config = dict(
    head_dim=64,
    norm_place='pre',
    positions='learned',
    parallel_block=True,
    init='uniform',
    beta1=0.95,
    beta2=0.99,
    weight_decay=0.1,
    dataset='wikipedia_en',
)
Each number is 128 + 32 x the weight over its row's rms, rounded and kept within 0 to 255. Layers, rows and columns count from 0. Numbers have three digits each. The size before them is the row's rms in percent of the matrix's.

# up: layer 2 MLP up, 768x192, rms 0.0935, rows 226-242, columns 0-191
# down: layer 2 MLP down (transposed), 768x192, rms 0.0782, rows 226-241, columns 0-191
up226 119:114139125101121137197106099096147111143077124078131063171091125095067122134094098143129114091196101084099138150174127101109132112102086157159123072168135087125129149100106118072121123148144191110136112129111151171096145130180090083088105147110124143139058170100177151062169192190099125147109110138118121155150162087122103145167187185133100155122168190065088118118147067143111154173082124123132139164151135167141140062160092106111123051109157158101125109114083127140120099130145170141110117113172149145113129151150076105100133140115114153063103096073110121228117147127163142103
down226 096:135098150118135124119153152172138094132106175105116186110110116102138118079124173087165113118070127113176075089104144088131115142150134093122140130123147126181107067135105094154136159090167064113127143124143153086191119134088138199138166136177100145123168096150095062107111108084105067107121137116090093092097067158090148134078057112118166116057122116187131116145123149077143087033068164135091075117096128173104098167162126118125146153182090120121112169150167124149104129139139080142127096112106082154119185073092112122098091063134126098130116172105139113045106113140144096118
up227 091:124090108135146155174057062119116102092110107085155105145142099138172111104092124143174118124135094119163124114154152120118107090135106002146150131143070185156138129165187139160135152140126124108132131163092071088119129152118140066134117162148154117158076073150081146148207150136160120148120081129153111202094134100093157147131132136096109119137222127128126134075134098121110133141048149095114157103160127181154140160145132146129198185136066163117144130197166103091187099150126140113150103126112164096115169147124128125116110137104095099093061135069142121126113152184116121071
down227 095:042109130094117154078162144083115190159137129144112118058098187125133159096124139128105120159091163157108125080138142121116128122202057126117135163107113118142107129129121098168101114054151176141113141080167167180185146131077132146138115105096136110106137129094188193171092129182103129146129126087144086109089072168177087146150102109108177166133106102174118121085145198179154109079129077110184082098128160091150194140140173122141155072112132156115098140128085085108150075191116096109112128133125075150147151116124102139146090154112135198101172145177085159126126139121133140102
up228 104:101160119170191139153195149135153084073162135119139114137207109134154173144137158057129113102088106197116121121139123121117075120100139170123170155116156178152112123124122133176137124141112157141126124158130083088156159091107131043218065112173119101123138120072160155106124113082185184122107103119131141135116124094085155115131123129139108174147069122130103126134176122062159100076118090150185141132083131164089112103162186165124125111123089117130089096093103137169142161137092120130125100090128150087093119127094165194075157112084156144112059085146094139101194128155070110173
down228 101:167132128087098129040091153106107122136132095104100104142089125123106109121107109196133100142173143045178103118133175175137147195133116099153149133114103140119135122130118126109118116147143073077079119139159175138093130159124120202124220128093110139091135081203125139154128105183139110098068086158123121120176142167177147120095152133131098048110155148106161125124111146146090147132144151166108120133154122160191146117107117084143114130128121128142221147108138106157103099120153095185119147147146142197159110127150096078202113132162091106166174158135122195161057114174184154112
up229 098:115053133134171085131121173226063122080094115192116122147195150132165158206168136137144148161099077110109097137113127100144104109112144116072134166131133129068132066174126078177106164126164162096168099164127137111124159156116181175136112133062143107110123113078147130092143155130085143142158142151127103137177118141105116113054145146120177188096080122146071153156092157185132125143142152171117156143113173108118166126123124136128119123126111164108157083061095086100090097116103132135132125172151126109164142067134127126115120151200149141097068138174087085089175147077155151112
down229 096:129168069092070116096122092074168120103143151076119126129073110108116120112143143116123084086145184089142212171167096132085178131102100104155184101173083123207158087106151182111109152107091129101116124191159141114129128149157101098090107108157139122167132143140082140150134139151137150161095069159172109102097103152153135142103076052115090139110142095081141102096149057123132113181106168076120108107110128161141071137097142164088178112158150092094182123135165119117140084162137107110111161121098114181123110156124152101124176140105110081093122126113153187183071057186116125140
up230 088:088149163072106150107121122119102162115084104089110108134097110117139106117130122128102112124143088120056054115122176174108134141178146114136176141155194132086169108126086130046127128077119131118078091116085146164115115119146107145104141129121145111122128162085129111154136080190132168104094200093164067126106121166125113116165135077137148151147096166152182098155118136200072185139114170140072149176118127147123163195186110116108113102174120175168145129117151123178111121096169201089129149198143103164179144120146129125216162123203153160088126140112160120153096141147087141126
down230 087:098116117144180129122128184153119103186109096132137137113155160107154202097076185126129151169132111105126188025157104196097058126082101134122063131111058098142175135164154123123120177092126145129107138138117113122141078114114130127180079127077139128134090110109152101080106154149123113152108130085103153129097138143123113176075139103131134118127099143143045165109153121103153179170115146115115178152138149119125171114087202171135077134134082123115133142124079181107138136070138127034108179104111144112135107030117091149135109126166100084123082111151145179095111099120157137113
up231 081:086094103134142144161076089124146156071062118072111138126126121179104119194068136111114143157093149159068136146157084145165132069138150173132126093067083132170167142117140133147175167094109125135129109045138124106135072075099138145096070132060134160145076161122125113128089160141163171081169150133117106132133107113112044161097126083092154114116115115088113168115155142128170095107163140092110084147161117121182148086139117109134142120053118132120141145146182131193155133152144180185133205077151150091120098143147146109126154155112189125095086157088111190107130162129102141160
down231 087:103120154094169129055149092139116118141095097083108129120128140116146139127138090097113207159152126176179073126091141107143145150163114053089134071120139117064065130088119143118132197107190116099163125147130128107136158201110124182115117156072166158136120101181127084118118125094134084115074162154092136094139122135107173090178187102160186130156149151120155206116118131116134200073087144081094137144202138133164146104096134113179163146129157160121077097137156115114158143082145147061160126152130131059109085082118084139123119096109121083145098153150153108145173101137166129109
up232 119:090180128155165111129165185110082095141137097135200134148141172173097134178139110130136182128137161134141119140153153118156054158108099137116129100055194109132142111118163107139129100207096128121103149159102136101087103149147082089046117105041111171162112132052085109133111134053204135166153130126097122130105132149092113171125092117189166141100139128159091075133080127137109160128066144145153139157138131146113039103103132109062129120137143139181119103113145063177139110150179187157096109152091114167136132139144135141142091131154132154168139162146173102133160139081095117125
down232 121:123156072145139162188160182145112115122123092152135102158102201153104102179092142083159167093118164174128115149173103126155039118104088132055139119106088149095167130111075086175103095111145152107164147118161103077120096122121125099155072115111112093168152151129121112122128162048134156093176140152150153092149150073174125108132180154166158077153140117159130115143073102139175157098170103134144144117173171112090076153117168155150104153104102147118092113092150095145099205120172178150121123148120148191212195172146141097162119161142133107151093135132112121119078133095129186126
up233 108:146098103173136134094164108122114145141117174114092160115061168132139159095133180088074102199115138118089147118148122092112108177164114158077079132124133124161150154141038177120132131172053140076168163106153163123141143132122140127170118140091119135129129102107153141111149085125131063075098097070146162101126127142075178078117143119171155107113032108086131102083120136156135141130138106061106139142122125100159096074099151113134124193137152126192142143130118117148138147174149157138096149143077217148112183115158141158112164046123082144179092135207132161085126130105129150123
down233 091:151160102123113108154112141144191074099180092150177137171158159125068096134140088106127075120105116191134112122130120202106177079205136110129136095126151103109142144111164061197090116080154150184126171060113146141065113104089128138108120084184134093151144149164114141152152118149092197133145139169115111152135112128170104126125107153150168193115128110160084123153120161093087124130113130153186135178177135077127158129158120172130137120053146156100121143156103105128099077100093169095163143136154109124122130152163113135139159235118148142132150117130138088123066183102195093123
up234 083:106111170163108129204103162128121119076109141136092178121123168065159115148133138157141095129106093165164101119067110135135097099188136102137144109155082134161184157116147145143103209107160095144147101113093084078114098104185066123064141163208122090118107150121107154151129149138122137149116117098059137141094116169143158136121034172072111132183096089132123141098120126107082129105134142091160123124127157144168183174119117155105128126108105176220096130105145114136103167105154064139123129142113169141160168182130131039097108137092142116154127134176075112113133151095074081137
down234 088:089152134120122095149093129175066132141139130042070135059102128121147131177154096138093185108148073111141063156090118124103147130149102128103162136147096093201118114179155074118122147121157089161163163149118082126160033090130105119139117151114116099168134132090186135165133084053166174117157172111064090163075133169120124130129086126107109106133091134133145099074116093111068108142149189060105119143173160128111126153097129113113128121142104146140088113095175160103110156111133171130143154124081166113128134204132120115090132115162144062122091127134143088121092182179074086132
up235 090:135135082068140127143070127119087109178187131116222153141151082179134075126164111112167137125109156117076096150093111144167144094149120138127139124113133154191139059172071110141173105130104146114115119107136169086146170142182133175169112133180086169139137117105094089140120171103192110145154104138151093108152108154193123205154152147168172146149155127077149123107124139111154120166091150154111091114155132106130125147145107151138166218090091123109137113131117084072161157149141101133086035155150151156174152099101126088142087195151125093080164143159124086071135136124121142078
down235 095:143143138133189103153162116140114129086087110114082125146122115095105145157154115144137129114089147117112163152152154127155120149119113155150120146165142118193124097136075190083154094121134154133155100120154117171200106138123195112146113130126102054095215073171151152145182156176149145154130100101079108133137146070057130131129158100097104128147123079100164171116087128106215163076120147121141151190121112176116114163118107147133126070136108129101120144061064139105181096110078072095107113127120120116162059098143088173103088132141154116143069117128146089179101115113183222112
up236 125:121102161139169129104163170184119138110155132199137160165137169111112122126190080085076112146135121089153120131117135110150081129119157084153149171172166135118139102102096133133156096075147105110156069149129070131167157163125096048091146083072130171176141088169167105060153084143091119133108126148130149137143123125112099077088077157127167141198103134148074136068077096105119121169108130182114152101158092157095134174108145128125112170122151143112131096118102037138083117139125058101113103121097154071114191107082139088160099124137124161165163130152114158144090103045140156156
down236 120:158151211140185133078158140055100082145030134114179134099123100098187144171139065139125099114168124104095075092143159139146137084127119152133156113172170134138102100096102134135093087092152149100123143091180069175158165091170101092127180153121102140126156190176126119116195144154109103108105161132111146161092135136161165123075085164140133122171141167126162131118070095088132105103150119151137095171146093166077091183147099138158139119137159178157196105138166110120128089180161116048132130151081160077142132092132098124130092101128092173109163118117132123146102096155128093125
up237 078:153189076052150182138127062127149126134167125127095119098066177087101127127172133157169118133101049158092120133124154158096107178146165128161187086099143179098131161120165128122083100092143096182151162137111110144085114138173100115146147092076160135129072111095133150111089114169146050102145182190111152168099135139100132123105202150132170113118213065118147161108168072116116155135139147177117108128138080136083103140083090109076124142099094192118109117095144102117177136167120110133166110116130158109138125112136132161192143111111176159096101098128149111198147140164112143132
down237 086:145145135131157201151090145119102155148121157071112133097162135139133174163121099126100133099091068145070160153066187128141127177155187145113171148104094120107133154110126105088135081095151138142138120159114112167119075165162140120227139117115095162076098112118105150098110141120112082087096166182185152193084116087110181132133159130169123145128197115121120157106121125093126074155138092158040088155115133112136130168154077096092121124073173177123192134060130081168170137151126140105174140147143130128107154113112109115132138133098136183099177093107154135124151202120077102074
up238 100:096108051157208113098128108106143114163130130122096127148070167127090146171131120147140087142117108131167151139147105132130109152118117155077120086111104111165170133175176101085119167151172135208167142148115159149199158106146087094075088090135114116146118109133145189140127131127095140103120148138063163116108139113107184119150118151132130121121081158111137130130112105205129162092146106106139065115121118179068089112082149078122108153125149119195121148051148130132186160164194132060136097072158087185173122079136127123087125128129185139128097068165110174186190163128130145137
down238 093:114110070164096083111146096161127210178114114174173140104152141112092122137145175130092105145088137130114159107128130135140174169097118086156092132198149117151125101136150154114147111122111167110141079152086102126097148151109148182156100170141063129135070151097168182178127143170168105070140187120144061104097108130104161081119072114106091168137132105143110127109099144184186111083140114126166179111121159142161099121141110089103150124114149137067137113126104150105165085162151141155080107104126137125181141128161107110202054117118128121099190131182029077078151127164102169099
up239 118:090145145086141114126151200175135138122123123103151054128085120091129107109120076122082146135100115118140131152137097145113088136158122146142133149108116108116112149144149121176093138051124150064136119082091074142115111097182149123074161119136182087110082111096149086145085142095166135093115114105123069105098117156173144094136127133132166082125108145096131122094100138125136140145075221129096119208062135127131095127159144101138060126079096180123102168089095137176153151201138168102146126117121112065081130157082136239117148125148112133156080155093079106181158188101094121151
down239 122:118129151151083136139202193133074212064122112131114123166090114073174161151208127096143151086134114094148074154080052099104101185121153097092148140136067081147146140152122150165118124096149143074158090126123166100147134126130131137093089173092178113104146177130103206176119085087124106077083121146129189115137148153142125130142131139183113112111119156129153069113156119048109174144118108118106172116107128127160090148123168158113120075101141094191178115081145108195129138123186171084153120144114126131135088145115123109104127147136112087120115102149130179160170151121147111076
up240 107:150107112106148104153091178182108134149166122078150214167107124109130090092072132084144100124117181097079117113126144123198152128146082089129092108072172173154081118182105162137118151125104120150155108170136180122091096144160115160124135154106120137180121150175129151107136157182129097110157108167205117099143065060130117132064157139170154125148146182178126147126061162120149147146184143128088071157122151140151109123142106121135145183131126137116119145181136163153147162103171155124173171148193157054151110112151109183198118140116127153102133075107124137124131128147221094115
down240 097:107129095135115074069167098110172124108096168181083075052158095095139173179077107169160161118124131158135209207155153078139128139181180126127134131131117107094167156136193149125127117125144104166074180108153127130093137181068142135149153139101126168094100156113154158119146153119114147143080140125063150134112170176110153145220112167098108129137138174108100086123164152157156158143134096156157092162106093154089148162172154131217147113093120124124084134123096148131170119130121129102092091134163054122084116142103130150145146162101100158133072156113101116151143108120118049148
up241 079:117178119104123078159103137076122095137101154197179105090155158195104094148141072143102103154101108106125085140081149105136121087093232054099100162143139154189136108132136112130203122132139104098157127193107133088100129174161116165051068083084129111088120085168082160131106126137145114135151127138121117128072154157150144159128059147159125094122099079140121082145134092184157153092127126128116087162106108138139154131159148137115125119067142157087128121142164072130076157143115118105077053125150081168135156131085079089141114133132144152139152147170129082131122105114067184105
down241 086:192156105127149158119103146165122062089129131114131170159138155138154102071145081195124148158164154096157129113158146113109175122120068172106084113159121093150145190097070127109138122129188128127126115148148110156112124092183099100126125153111131109122092089120195130138154092132098093068109062118092159172100144153109119132141123102119147156165167142178066116127173073104107089067158121148086118157095147045128175064181114134147169155140134095107137094140143144095101159077112071132133100118148224131166139158084164153157106105140143152192144137136139094093166114098152044137
up242 083:079097135071038129086122088098041184130128125101122104086115106118104134155041121150148195133092147150117154115117136129101071128137136107102060090104095132170128122106184105123174117192114151206171108107166120122122117129137133111041136111174111158123101108136086138159101172108154128098089144126157154115135058116111160123172084110118129069087141130134115125102118146138170129116154115097090168131167100139098194125154077121188117154091146187184117151158135124146166100150178147076128094144093111181164140151135125112101061174142094137094174155141145116105118106074162149139